Weights of a small transformer language model: RMSNorm before each block, untied embeddings.
Each number is 128 + 32 x the weight over its row's rms, rounded and kept within 0 to 255. Layers, rows and columns count from 0. Numbers have three digits each. The size before them is the row's rms in percent of the matrix's.

# layer 14 MLP up, 320x128, rms 0.0627, rows 0-108, columns 0-127
103:167122156106131127110164139144100116138191067089131144167144148175160110164104161119112116157178104120168151085183096098149088134093134123152151132098128076139105071150094130172119165102161154015121095130117102135086176165076115124168092091121140131151084127110141072057079058090174200117132102136182125145117132124127115125086142176163144142141077086154131095136102160122139155111132
093:128202125131123124106148135149109099138131123101139129118135127085157107092117183100082109101175120139161136135172151161158091088136159137092178177156086166093188126098084147102075097212135153118151117141163108148094151122185151130145130099118076152155078119092169160090056087096139138128159062173194111112145117094153135156110138188117184100102081102143137168112048128163142127141095
090:148128080098089128156104130158152122152155175171104164167121138144107106126144119191112103089121108139094103111091166098039134135117155110121118196113195166124096123120122159174102137070148162108080143129183152119168118102070082150101141155139122127125141090187079125165094136142163054164100127052076119137130080149123111106138156166139124155089105130129130157157111094091176085086050
100:120133170057127128160169040170142133106121134166107092142141116150108115159151090131138164085192064138105132173138130153164172149137061162119189104158206108198131169128145153092153144136116092151099105159149153091083202127112137146099092180115156168110078092093152088140097137188104148125152139147161099145127153133135123141169134119167131126142179075116161091094084127135137127176157
093:156088133149193104148147188143093151146157107129075112143108184181152176159144106163111117097100091170075103096119143124139096158116197101142151133079090147065151142168158094137101139116095112073128146061149134118099097117096141148130204122130113162150099148162098094113158130141133125077108125109102185149093125121174143149168109199079195096168171181087175149127126130130099124089161
091:145166142112145129121099113084103089140125131138121078170077179185115107159136108077148137143087146181080073128144160128136123136168063082111141188128084115121112124118109127098147145132137097091121134148133130153168138111128161148148076169150112115170163127233095085049114152138139105093136174166127089067141161149147097105144183090064072088128165099086077104124112130116086157092100
090:189122120113085144103178138120118154182113179129131150114096104197128133121115128180191110179123162075168111148130076147098154122089084147106147140112133123142134122136126147147121103141079099133159140139113076125185078171120099112090170044089103116174134156100140141089144133163112051096108146214062111178131136102123115081111147131113140161143131131078082089163063124198133126138119
097:131184144089149078158127120089159140173112159158104115160075116119161155147129152123142170118080165127106164131141143157152120097066076099110173136163129203095148136145092125093137195114149058100090072110076085127182117071122126095176118116147121082090150098156141094105115123087151136134140155169150154097126148156135150046122144169108098169110108116117108086118211120114142066158177
099:183112130106131106131151135113151076164129165139123080137144160134086204096121103133127148166047070140117053086078170203152134164110088109135041189134135150107106136113163124114127165129173118148139174094135110152164137130117127068107108121116096143147124124110133155156116083091129144104082118108119102158119114107204129093108131049178135185096137159134065141126088119138111071142142
101:141166184174119162147121159131104115121051140152106166084106132098126213121053160085160100174105123153128112124137116125149139119150169117145181104139093140141158131106096053068047156126140118108119137097197150128135146116174156116121133145128061098170115145123099117098115146132132112125091092090135091071078088165152178098105064164108119076149086143118091185161108143109112143113167
089:146183074104116148133056134153199162122120134158142184136112110129135116169132073107146120114143168171125119162080120082140130139106151163181193140148110106102155191153168095101185079091123085195131057127162134145127189048144110157183143131141142109038143165109111076117159166102112141104136151171134101126119123081113150100098141152107112094097126143173153117126113143158106124169137
102:141137127141097113181106103136155120124151175092126144149126059100157173126165133121126112140118121091122111155125081078147104100186193147151201046092143134069195143139139156136161070148153163116115102110114146151157182138088158118121117140119140114190164136123145077122145096092135166099118128078093167140121111167176154165098053151081158114113108168139133202172078175107172136152140
098:078120138097103186122139106154168129072087096139129076108181154152135136104142125141143085191109163141145081105161148131107164104122153150189134169127114148132108132136184099134088124116202120118157204126091153148099143165095140072087062103137127084148111166160147149085124145110141181114145047154179118093110083089157081135132097097123117067194163144104126164114159125128183127096092
094:091157099119142181119120145140149101134147127124122131108121096124118177147038196160173126103075079162133163133118120164074104172168146117103131085119125112066169106103127114127123138177126093112184133110154141154141183132140131134133148177163071143134101107114141074083084137140200205142104143114052116122129119130137139114125154139141166195128156116126171109234108150109105150092186
092:081145099143140119176097152082116104102136117178161127090189115127169122115071101088155121172157139203107067099118123095112072160134169091119140223139076129114116143157097118136132133125155109098132140076181166126064147128096131123153171104187119066181135194140125111110076182132112118152132094137135124147126208087150166127123127135172148099105168143193110096156128162105113111125108
099:156094100158127076162109105150044124132082149164137173146164150129149147085134126145155170079156122152142071098127136175124118168112112137103148112085144089192194114135109096099101122167100167110146113103080102179097154124125149133089119162154132185127113122095140160099087074124140136168143177132150097103159070145118158138087066097135184128124178085119131153079123195134189049111153
102:142117134098149177124129095054112164122186196198136136123160150131101143123133123146106111204129099096133109133076120130118091122130124163111165142111073120104165121092127143133117119087084109141144066157140103143148099140118158087180166154075192087136166130088118133145162156078129099178094109068108130118144128056091152138162146153160095171074104176195094139139199084099113089117146
102:084212080102096114166110130091145141096169176118151094169163137156142107150129121102100082120169096140083162081121162186109169161091135115093127057137119197164144126084146134091123142156093130176123095137079168161144082127144160110194133188157169129127142126151255154141124130107157143143152112153129107144150137144180117116163086104119140134148145094153142147157129093184097100130134
106:095129145089104119156115087098113092099100112092116139059107107133182175154191115085175100112116103136103100099131062134129099095095100114074179090183121187179148148116132153060164119101141158089167102098115093130105134107106152156172169128147145168129125127069067056137114152133096135199099111132153094147102138123087147077099183123165090106160120142163154127128101139100173181165140
111:111107180059168154148103092078163091155091089111107127173127127160068055124046150115132104129122146103129124107116192098157100154146126129092089157077156170144115145144169114143152099109115096173120129124104141117141089149106106159147152124120182117098158113147084105094092176152107126047121141081187110101125105120112184127073097081099144124166069100155113128189117123125162148054152
102:168112135096142122112083097140084119163089133129068144196115132130072135110114150133093131102100120107128153158106172089036130123093092089134107133121093118165154144142151238162155079091111141086098093177113079157114111166120143120142121132094148131140114098175128112065110123091093126105093094145154089068162152148183148083099109128085081048131113121127126120071176144170107095113135
101:120112076140076117103167111199101136098146167148168141146084169128084121100165135060091175149132125118098165129199160086145121157177103070105140116150114139155212148149108177122112147116136098158141135120134123113160128138142112197123186131125123105120122118202139167108121129144108146145043121111149119130203172112147114175161106113110092103173111121145172140053189140104140085095162
103:096115141104142182112133113146096144128074151091122128109152102091171148171117098219077160110151170084178166101043121121090125129134182144124131125135110162142135136119139117069124130108181106149099069115105182077127107086100120140113105184149142149119108071109169122059171165119115135072061145167149110119172158133037103138113157129110095131141165135150151090147080186131127121123120
104:124121155081114216168208085153081208113130176095125131148126117169152151176112125144207114150150169106122160153103131112155105177101094113063068134121162158113220103138138119083145163116134161121175128102125143067151076123133133101128144163104154148120114169116137137145143159109175149135140074167172168123123105118113097178151102144078105172176158147123086127113122138090169130138147
106:079109129059123120226163182140173109084134139107152134093135106102140121082063124141138180131194111162093108124152113109134187123129158051098113151135177108124149114110116101153134120132094223153163091111150120081171129123121109151135086156137086147131185121162166143113103136164174178135135191128124146087147184127120195130116107143140166096104142126125056122104143111112085140082130
089:148087070114134064116148122120149164115116098123151142130166088135138100181148168199182047117136118054159163084096137126140114136152176133189148186158161154170131150077136188111133156134137172125115133120127097127114132172160170148115104069088107167124132121075115153159152160118116084146101138136094104125162167067100133139184128170099163182110151167058123172101145168151141145126171
100:161134180139138136126185089156112129058185147127064142149136108158136129104141186139151185151155088077076152113138091108156144092125126141159122087081154112121102150154108167212087161123139162137124103105115139128097084133088136098115123146110096139141136187161184136090109122149136128125116151088067135050102070105101160157169067179125141089105156172155105144101065190116134133081131
091:080111076150111105137111146090184105105127179086104157174128112172069061167106106129110100110108164118124103058115091141157092117126189150115109099147163185115105157111178126192160099122153088128108168171142087148160099122090178160075122098154139133117132140085104138111150127175130186084127110162136113151151137109182133128151083186109083099149157095121116187165093135165133051088147
099:131154139119121137099061185132109198135146116178181169157179170135127094121103115070181135101109168139065144166094201131142104130094093105098161124126114106198104175157078107115119146115142121114136117120103160152160152091134187185086129122139123115140108122136183100078147207158186104156171164143170141070080120149122108118085124119093135124091200131173137130116140128093164134109160
104:088140148196159134198075114138066102094080114060075115145113107121078169087108168140118141149077154090055123129140139090143078146108115141112157147121130180097136070152137136120118167088122133108169035092153145091110110136118121124173115117118126149068144102146116124122124127129125086176199176100126110162160104153167146087121088122131125116130111129141168066110156059090113085160100
091:168117180195130085118126123145112126081104138174061116088128107166131118111117100139151078152162143161150154117147165169105158162113120166251138166131161148086081114123148100086195072067115134164122119153109105141067082157121101157125149075149093152134142133077119171139082139106144161129116138120063124109158178145131114089124079113119081153144089092128100086077114132101164109151129
101:094128143110118098105111099096114082093116199166084157120152196118108081157109151087152170062113137138118121131182113188052116142120123159133069112195198139095085102106156111123106107097121112085134200129071155119116118109144138124160103139143133167138077145180141191151132156062089115101096108130065174116112110113115130174087095108147118194119111116160105145176099111129148105145131
096:166091104166115119108072143114186101123149088135073177090111130176149121122109136080181110182142143115099097103108124121071174154088100125128140135103104180134153110098138132172142110134166110130165178151103112126153196107089168137140087123160131166078170135151094199159117129092075092073145107143167126173109164126111110129167101122110131122124080125106072047064116141185137159078077
099:154163162158164119113143052100155090077145108161073111142150104136105142131140122104130148125145110144127105143080169090157144113095080103100127183137139122045134122133153114169095145137121156115182108107100167094196137158074120105168102147151100121132159121069123039123104155200186156127143119114131048129065180140167117118138138137134154135081117066149159084114119169129171160103179
096:069184129112036131112167105146131169095074143147177184131126114123126108106097115167119095043125116188079084172140163111118137112147105074126124159104132131163076047134071163091137129143127146158119081124148200171182156098138092123158157115098142123103153167144136161126105121095123147134110112129137126138195167189126144123164122112117138125165097120079155142061129078123091116134085
088:108157180102070146104086132148094140144104157092179125081100180129113106121118130101065129130088121142145127128102191106137131120159167103173083137160236084179139147134101114135145098080062101111145208110117092134120125073093172113089072116122096154130105152089134149113127162099126155171164201136165124135112169114142156128101128143107095096076175146087139095080152159116137101092093
101:161073124137120087143145161132165177142112087135151097131108155106091127091126095149132077164109098125149113109076124164071155132139203098154109143079085157069179090117036098120061132114137096172133139150123158171160091054144129099100149075196124099138124127124086127138138108089148123073110175098146098136150131145081135082134122066131130123140094229111128104088137140116117124137102
097:151172163113128147118166117098171074173109207136048179180126158123139141154098123175143168156135209123143134053111168097139150077104141072134129186129148113114155142135175165124137105154107143069121156154154099120162124147150106212188164103128194149169122117152150082124104066079181090111090144152114147141121109097103157147146107136138119105149162074131099152138143129143129118153153
109:086065116154122128114116123099094127160107078167195103163175084158109156109121081158104144120139110129169037123109135161089157178078074116110115135101132082149150103110093110112139115151173092127148165193097112170144131091118116093145097128111096139071118200152106081145081115173130148186158191147113140098150172097168133105175142182146099150112116083111122081109145157091083082122131
103:114149136130124159160116113089184134117091109146132149096130141119157120171119144173119116109143142134154118154210072079108146140154153193112137115127139164096124185080159119147104110183126168120131104123099118146176194105166163124134153081179120080120127088156080087118098077140114162126217154119094162141104115085111133174118104181134059137128138136171083089218102153092190157153150
105:097109143185126189128138179093134117109155153116143148118195141114124153151128134114162094137150192074108149175148116108098057179173134176107161155106087159107109100133128122113151104101090104111140114066120166097127153131168141146095129161135165114196153151146078091083130162122098142101110129142126086117143090096107105060145168185134039098095175158146081137171085099079158147111070
106:118113110104102120155132133117106134160120163106120155106095128104107089193162085093131096110075105139139142111014088176112131146130142195080147121116145090170080076123188079102094105093127140107158119138115106180199124161076169108149127139156149156126083122178099113132171072159124179149161104199152109120144115151138145110201085109105097132185147158106118106092093133164124147158095
098:100085094089131163128127136088117173143097157112177090137067133127136078087126124134136089113176143122165175098140171125064073175122092171163108123151161136139133124148126159140126194122142141168077140119146086136119160136082126160089095121082126136136118075161173152163133136097170129170171152169064173177110074162080128113162147157137057112079174102090099146120130140182113182141070
111:142088142149130095108117147128140171143107153096128150126129150115072081098119094159170143168184171115193066179122103117078104135105128105157083109135167125150086070106095094135099124142142160148165117147098091137155128114089185132140179135171149140124084143166126151143203116156166179086133037191105106139071155119153083161141121082151167134144117053133122190172138141115141104085125
099:147173113115149071106129134062101125141118151179164095161135162140081135085105157130149107145069106130154160158171151131142088160142136072110122121124118151163128115184197082174154137163058107120124157149076130112165118183133145119071127133068107132130142094160135138105112184109112165169105149098146147166097175196157083153133111107162128137155228142170106189100119124087165165100142
098:121116107084116112150163119130110106180139195115095092178120114157131146109142226142055092100142069139142131170134142105080166170154078139106149120164151145113143190093155135100115136136073121138124127173132082121165158114101088179146132130182160092118144069138059109093139094100130131114056105204165106063146115149125141088087114086151079102108139138115130130076142086116138126092098
093:156146141157140122188137112084132150112130130120125177102148130120172088095218056164165114123115134075097104108119091144194195117099098157152141180102141154121171102130197161132145186135164124101116121166106135142077128173161087101162203115177107145201093125109126076157125131119140146121120098174134099100117091136098113129112117146117180165121126164133098095154203125128071101118078
102:181152160149084133107154108148143101146140128141095073129138089156117114165172120167147132081122057040150085133150124140120149143085122140141101090173114147113111112117164169171055181054110166120113165133169159123146170146097102102083158100115167076066132135066141160126107168154052117139128097116091162122127131180191125111085157159110135127127152131128121130141119159121048149128186
085:163126143142136155113087088086071162174092195094084101070091117158128170127176149123139094087155103120098109117112128164118104094135153121215115166146094177098122133113138048103148101118160163135077098194124109107127102117176107103127152173059154049139119108104157086094119129147119093117163126090139111035116162091130131119144120127127156153146113125105156085193129099098145090108109
094:077086113127124134139191129129133119119096145096139130104099100172117142142111200100091162125138125097130128093137107097154114127154118076172096063162129134114115150125150159149124054121079135191118120117127106156118119110149116144098170167105163111125110132121110122111166135085160169064118193141100101115172131179137146113068145195022123166098116064194149117066102110191155137170158
098:138130119135131174166098102090109083119144140143150082168142163104140045185116145078097076142074107079115137088126055132102092131153163105158113108109178117142107058114075105142146127165112114195140167160114141137119174153123097122110168143132095137178117113169131126113149195176094144043099107158132105118164126158113107172097132139080129041179102149132145118094110172164141105100119
097:092088118132084183134132138094193148153143120104109142123108113155152164161135075098149141145063100126147155131107103128098122111079199124106127129123170190148074144121137152199216112193143075110115120132105171136142082196116120175065187102099103075098098134135144157092115176081112122133115118113104106180129125101127180155181102124184137087109070134119108146098152096103101115142146
101:137151123101144081115136054130149145100173140122113125110128136160087148058152117132119137148089112117159127210174149174141099165180089150123152144149093155123125124173136079087150143115129104100048145099187122088112164065112106094132140103107092152201168149165169155052076188111147119144103126105193118100151105138139069088128099115100146116113161107107103101114102095113101129122051
096:130179087128063121167160105163092184152157186106130109158122130128137151092127146132139119091114171167075133140122158083129128094117149160119112165134161132127114190164073147114102155087184205174155148151113125110089185112106116140167186181181128106112142110107131131141125091111152078150123135120161069151104139112147040125143135120119118147176172098186191089093158117080182167092119
102:091123169112107082090169140113118093123134121105144157139124188036151162133204126095147128092150183180189212117106118105098160158145120134136117112104097078125135114139113105170130135160107123133156151162084107139106098136143128090079145165148143061143166095118171177135148096125198107132164158095083118131072131183166148100101123224133115112123076124092141129170114183133107130143147
100:135186148103117116136122076147053116101114139156110105127201125175147148126064135123099117072115101205116131172147103197164132112161174111138151139151082092113175110129146109142055135114169180107109138081139109058118089154167092135182157143158131107128112097116095203062127140106176144154095148112146078165122137139173103117101138125178130082168132151116103149128104110078147178124112
104:134161150127157134085104176130098140201104104141073158102122159124105128093109114144147104095113108115116159127116146145094133138107097151105134117173090194153196239079126147139152120191153102126126099189164078159114091118118117122068147146104102101164156102128101180105125123113200153101074138141063145123124112098134155143123082177088135172129151123131186190072079166125154124101125
096:120164147114209122122136162113160177131165119113138155128141143118132194101167095117113066130205120153126134095146166121133169117123091201098123141138163090147068166136112164119162077100178176148109065139085087091158089149113142116148117095126133096142138123060063123166122133146131118073151168110162099041149136096125093129085141147139129158128057153121151115136174160115174085147083
090:094130140141125130143099146218066124132168166123103110085128122107086099122151202145143125119075127168110151149130165101077091084102125100177099141149162060212148143136132129114067157155143109143138146158116156176191161086120142103202093161087123116144100203084159145187110119156149155093160144088139075136166152175141172134176173085120123146143111126099117116137139155143137098144147
101:210133084153113154154098115146068106128129112073145105139132147084159103112111108119196146097079084102129150084127174104133174122155119158109152059186124152205091124098148178110147111105128155109138123125146146132106184088089081074102132141128120161121147111090150048107147093077114135126148157129148106105082105129085137160087163112086037112140158154148126185136142085188142139121149
103:116119136092146064191097088116171126186140138095089134123097106064168124174121201151126138143130133121077146169126059100126123133146122145095162149130145092158084197141150111164132143109135104136183094139147111124127158112132120028104147192166110118167090116064140103098118128125095143142117112112140125199121097111108171148098118138155097178159141104151187109124079160112104115145220
094:152131154108152096156174162112103002083179183151123126088130098142112134110131139214119136078087079107170109142101123127154128165142107105111200138114118102096157107150131156125057197138103113153094078123082109115126111107136090190143159093116129096098088140143150132151172126142148159135219149120125156136117164146109087158155154125147085125125106120156156124106132171123084183173127
105:100124187134126134104126125118180075136104124149095150129122113117192137137112051129151070158024110101093181087139133080180093084107120125137148154153156104164144125125145134120075085173159122138120130058139118143123137118100071131125172138125169100149161098151152107110168185144132094116115148129087147088128118113189058103062144138156137094132075140114124158110192078149085068150141
104:138137119142121085188132089154087174157181182099060137163084075079108128130111109113132102118160085113162125171150146154054138149146121168146096163107084095079153160119068139185070126121144183120128172099127130168103176159126104138103168108159206122162109124137120159134120116154143173128161144157147124098156158155156105122078147061123125113138178043160104113090100148098136141076128
098:193099124118090121147119122131139166104071170109150108108095182161157101074134142141126124128134119098134116149084120130149160093140146120149139113204116166113178065078082159081185095104192133136107075122168115109137147113098136080159137120127189121149091106151132180093092101166101188125093176140180108052144144129116144102158191143156121119182171091096156165071113173138111097120093
095:159073095111087067190159098128085175142132119098116112109180151154126148175094105102142126169075107110122122073143108132159146134218163219111133171180109091133125142091181147174105062117213078113114132108107151154108095135125120081128103157082119115130142133133148202148076142123072104140091109163145142170161134147121150142134137114157106132140089147091148104152118129145077117077127
101:177121107133163132136116170122170106137103174159138126121125144063109111120092102101167146150142180107123167151166138094124108072112142123096117167135126106123175090115101083196126123088126086168122130195162133158106095113162142155174121179100124138208139121144165143172116146103143075109119108057196067095066129187193109123108140077050147140147076111100119154114167093099147134142131
102:219176113106155102150080105126117156146126151086114168097150143165114174107103176160168144111159156149103198193160131161138159162114120106111168142153157176116118112143138144143176099133141108122063203116068100142145142096113153082104085110150095077128158123113145115149143191147141109168117143104096108169195103123118100105155091137117113098202145118134114134058165160151175114193153
097:154087117144173075104089126146191107088137164168124084170113147122170177164181147057141145138108066153091144125128129104088119141119105065090135160131110113101131124106127133202118211174069096175213082105187078126085095090073113117120161093121128098104131183099105116122153118126115148111161134125167109161152151098159135146158128092101150176125117146149139122140094123177118164161149
096:157121142107150149161127050157078161129068142115116121149127135141104101164080085152117109235096136108156091097125176111149115140160176147052153144132144107163110170131145137100086151200113129121134141179120080144205101161109132109133145161127108173102117100109149099156101115142144138129101123140171192120071202123116129126116162126163167088110106094110198143071073115099115149121088
099:151125159151112175108141159129082140110119178105099209128153115146180117168086083132135099195106200157097122109135111149165124124139094158088110120102122150132174073142120170122128117170143160120097119168093055132092133183123154124145143152154102146066170165116159133096120129145124123163078060145177111094167116106128125076160090113133169057114166151157088118065183193112145134094111
098:179150176155133141135118033089115059109146100169132163113145146077180090137148119160102170110067100094094120156104163067192098144153110124132128137139053154136157169100123126137147105105088157116101190079080086158137140168087084122136079129153116147104128163055148099078115117113125123088105131185107118153098084106151160109105138137139119137087083130137121123154110080139094097094190
100:183114134134088138124114191147162141090166142101118157123075075159120131157105083110141114109141087150188098139161125142106123092184167184146092135152054100117130138132117135113080215171161150137113092127134158125074051161147158092162156182099195193175101150129109130160072166136136063146088135126126133151091170142124131122144103103141146094145122128105103135130104126192126157081174
097:118124121059185193182129171131141181157135100112160174115097157201153145166109140125082119108155123068170128112145097156127152118105086149062160129190145153185160152098113111075075144128122115121128119127163158150148105137167173106095093097102160076094109149091167110158127115134177116140123185126131131151142127186136110117109172142134118065155167113120082134067102065139141193109086
099:139148184145135149111077180107160116155093085135070122162123059085095184149053131115187162146136150187095159096120151141154147147094134159125126118067169146072076181153121117135106157138135154122114169190149148133139189102117122115082104134137092131117148098132117128119131109115195146172142138106137128124108122058212103146117081098146142125180158109105179096186131107118121061106105
101:156116136110111122099101126173138115099126130146131152101111095113097079101122049118142126144146162128178107019109120143092158114068091105189134119125175157116146110160168147169157090178108144152188146087139149141151105096108157185200073119087112153155138131114100107123143104079180116124167076100074159093097126105210111108115100127111119160107118143147116137132135106183159061096174
101:115132128093150161142134079125140138112166131085137105176087143054093139113145148125172087122153110119120092183123129112163110157116094126091115154153125133139214148147162068056117089081149141100134119097117168124086115141105120180091133122092139178167108110077194071102152074077147141165180062146133128172111145159106111162136152100130070192143133139126105166146128059166162097085101
096:152113127092133145098104126084107086148164085114120086133100092159105167165116139111168170155141145186126177154089121130144188141089134120116170072156130068100094137101130171063185148159151142187111107157157086110124095136173124155120130139135138120135129124090161101115146158126091066094107057161118050177105125109156140143136134110199133089144174153088068127087140148144163095108042
102:075188113090101049101124149136082142120077117089066102065085134120089132167130143133167121139092130167107147129098176138146121094129131133147109079144089113166111162161134090144132090160139083121150104086121113178143107078141149207170139143126125151073160140123098148145154101157138159197112115132092177107112134129077161135184108229131136207155106127170115156129150137116182134140136
102:085115101120106140126158065153174140145172126130144096186177161129124132127108086130123140136148148105158166124140154115130158133116139145106092121091134126171162118026102132205150148131117136134095126067056176092072062138116156076113149140147188140079123117157127135127075163112168102166174128155152191096168113117102135116117080065187119134133092137150121153128120222122125121082150
102:142092133082125132148104140101129178210127167089148119166135127107172134103105123123142178150181157096064143101135163164180155109100165121096186109122129154132145115118118133177136175110091167095108224159169136071105128129142056134154068123091146078069126092127170123147120162138184139152110128093106123134105117159124074172082124134066122090137109111073141104149155120105088161113067
089:202180138116084152069136091143165122188140082152137112112081139104164101096155114101089036137074152177160112104117123156163155163128179156095178086146144159187102165114173160090153164132094130149122148126111133121098141075140140155152086128134096106088053116155099091148145160124116148137090090076115136076093130118119141089140169136081179172095161140133120142129134168079169164164133
092:123083169113093135134138072133143074148095099134110118196134133115100100132123167136141113109133173116160131129121159083115128092096144121134087132084126191071126139182067139136081084072149127081105100096109179110128109116165116123115196140069153115088086134076159104147072092086166131102154176125119183122153180086128089162141136097144104145139131130113157158079107151103070079202194
103:190128127121121096113100147132131188151134079124112075128164172093127100197136139077114107121116125078068148144120128053141078119113189115107107170121069142117106158092121155143098107167128078134083177093153106140124178105108107097099177167105093119100163158150112102121102149143083115156071077135089080175145182141115120099130142180105051146110058137196119137122102143110134122087142
111:087136060108155134121138133123150148146100228173094165103143085105091084142148116090170131106155115103174094172085114148144119122144135107201097106099165123151153172134174077127094099126174117081091124156156113181119066111074142201120126090114097124102141135146178104158168213090115145154119125155145136137140122146129162115141128152053085126155173143114153120108102166157113136144199
106:072122097115113169121188070102161087124115160153099096111095175134143132099141064150171098168141110121135165101165180149186107162065162094149174111125107119114132126131175197170113125126103097081137139120106104119086142164080144093168082159167142150117134130136083121145127118104083108104135135123084090101143068141141135152141146126153060174101142126181110139146166122154083084160020
102:143156129122142148137184062094154139098076138098119122131134178107218088123119137173078122109136129082170129150117110088192153163115160104114067152111134160120127120130111097090111114173157104055144166127108071163041127139172202140086109142118154144220109126100166075145146089118177128124121116110118160159158133171142118125125105130125113168127131069147103147113158123170155127191102
095:130178131155110130129103130136091194167146076101100124073160153090179132080159121194153100103125095159092160118151170126155169130130118106125160139151145124060092103134117098129140193160157125107097132110152162135056112121171151112191095167023098094146155132144149122175106130114135194144112144156115094170105131101149167147187148095101162140209105155095160105073118126139137144163137
096:155185105111077134137094170129148188144090147166107179102134106065119150083180124151114133126136155100137109089167156157188140159135118119095162208118141150085082118219128147079162183152048166067122186160159126130165098089113092107123089103101151139155100156098097108162141160126088110110103093115139131150133140132111100102094091120176094132136120097141174114102129194161095124128099
101:099121153072111144113108136110122137188170108145133114181196119110195109081115186154095133166101116127198137129120124095131112158153123214081096095145145130174141089151062129125059165159167114095157144082166124101130154158141120138085144134165140138124122121166127150117104074080127129139168132170128060160122106120119185153142148185125095131096087174159150070184100130153088083087122
094:121161170145124123130150141169158123156158080138119086148097138159097099098123114145141139159147087097137130179150169187120119131156065166076111100163157127124126095044111148113119159105214107122148097146183101105101165065075210121110115176118112168187113111108148157133163103116129142090146082120113110091124068154173133149169142109098159195157179149184133073105129176157131140129148
099:107137103150125132137177075116151188138103110188068129177111141177114100165103176142147126143157147121160206106144093090120171139144097183138078106134125080065097107158109113167128188118148167135125131146189079133114095153125166166104127123146156112183073155065110130066118100115170136125111141140117135160120116134190122132173176143129122121157137075148183158121117125076093082157206
096:181093082115115095168157081099159145122106126114140097179134108137154126152136105144146074143057133095079138087123119097139170052120149139163108122142109090071124113165187120122110085079164158098091123148122106104124102129137196119139143211173160125126125153121092165121117131090137171170127123178173105090128089067200079098136136130173139081054107170127113126171132142163178142154112
108:090105103129169060143098089164083108154163072113099098150113138071161106113186163130152104132110168127066101172125131142118122162157126142172108157151188122163075101094159121091136147125138102171173098082085082161111125105135169109131082144093041120126114148083092143136147123099127128152143087152095140143175114148198126172120122150183154138152089161065113114124150082142204077115135
096:129110119095124097100129074137143138118112122165138121098185094166092139160159127142185077142140129134129117159097180119126128135112071156124143152072109073138158057138141047163128099112165196088108111078172112091095118164168093130140122105167091176063143125156148156124092076107119151194158138144082114092134188127163097095090176180100120200114149177122181140145113123100104157143138
108:091118100117165094124136085149117124129162106119137092134144158097187104116053138205128105135155150098146108136131159115111138114125128136148151093082103164138189135164116088078112104172091093053116128154128139128174133096097134158026152133121158121165093190183131150093146119109147087111139069151165093107096062116152170146101136169155150116154085116166070141171122173088186113141077
101:151133118110097154173153088159053140144139093151213109131160151140118100106111108117139142095151091107113176137112099118113142099156169099158082133115167129190068179164166116095176098106126128161095187135138131178158110080186108158133032157178123102153170137098132135113171117230169090107108158168129126123116136099125113134064090153092159124118108123133121126112122141070157103146097
095:110126158101159132106126105167102109139207154085105154121144129112183082147065130090162115118138156143058146209150122116158131137178186185118082139105163133125061171086121130157109141061160141142118147137152123108156081045194084098128182132108116086092115131154185137114112135086110073116106096161098154134079110140150130184119107119101118137170111132149112123145183131175119140081124
101:163137187132133120159125137087105103148091148127161125106129144098130114132143093122128096099155141118100133105127154132084147179105116110150158176095150152125089206143176172125151101077115158115114152085163107103130135095087119070111158027103117090074123100097157086135130170135104091097115070166141077124086165159080215155076108144118155085103108155070091172150131109125208145154118
097:147081133097125081096079105139081136132142090099108119140163118127094146103137070075145126134093112127192138183161075060166121131131161139112125170081068107150143123109031078138153071128153150126117106153101131100121103094152111090152117118092149111137157161142111176139143098097119077123188096168141107066109150129166130084165091174062117105062159096100092145144126125155191113144095
105:122113118072120116109159100107184149156095128165135143109163063097156127157085099079105136152102159139121104151072107144217139137091105115152106166094199130179111142068054112152168067093118126174162184094147104085198183112135115149101088108115165144125122113109110103076121144124146135131042108152143142146125113122103095133115108146154111211173138158105113130159120083123134104113167
095:134098148109138124150179134134108105160076096117143114106124166124091171147105135146131115187140103136061118179111122111130161100168043163078142175118104098154127069098114089131176190132122119181130093159088215128174122116111110109111174134140132131148110146161138096113096146120175141098079115098220189135111126138162142142103097128084112107112170122133174159138095222133067139113144
102:143171111117085094143138087139179148161128153086136094095100170088107138070130160128165129103079189125139123130118177181090144154145116115116154168137126171105178077137178133148137162161142105120155138111119127178112096191082174075095176153165134129123173196176116134109069136106137185112088149113085095116150136125170179112101106138111133119126103123139115155032115191085131180159171
104:120154103125113139083114096161129139157112217176167156115163083063109169161205160083144148110182185126106128109113098184122099138122105154165087074124108107159106136157156192071133184080179176134133134094120097146169101114116133116127115128142136163094125109061076166145138127156140101143135130134117117137114190214118100129115162154118185174173158152073121097143159118118142109133114
087:187193143138167133160109081121165123105139138147148083106145106115181183109174171104201146120122130147158144066172152109179178112158116073089175114165096133119159071152184102132115192127101167082090151158115118120103174140150190115111116085142125113052140181138156152100169139128163104119124128118106161162082112140161124133131121102154157193104119120151087138165192134137152137172088
111:174125115122154105109103116143127203158089156135150161038161195087183160118121148116064120161148126106137091116132124133079146142089112163142091159153132153151125137121125131187190116104182113138186120143131087090152110098130143129154078146088137088155156202119203119074160118110127127100116191136169115100114085126130131167137146091146160121129096143090061083117140128118149088077057
088:186140054054098190155150138132142079114188061129113085124113153104186154097139152149137095117136094110120126136137080133135174127095158145104059189123138117074152069172171122153094167105134113132122124140125067107130092171120075154099151125139181164181164117116128143114138111124111111156113157128128109162171178108151083106117154171096093152165126106129167137158124122097111145217073
100:174136096172119149156087073149165141136175114153116134068142102132122117156086093156115093121090148088121117140171108137127158173091145109131110125158110166109189140084145125168107117103091135120123110121067142108167086116126117126085112190148100102207185070153048163166123122132150135156174067088170165210129098121128101146135115177141127111177130125113142087163132105183115168062159
107:104148102093202105141127125143153109147151139161111142103156179157131158134166078141085165078113168069152118095139156124154097122055082141164105106153081156122181185113129093093123090100151085165118162118159148120126149131077128143153111153121144034144100134117102146175168188102048115121096129095163109112130128118122125091118050125162131113135077119113122085164166106202173130081144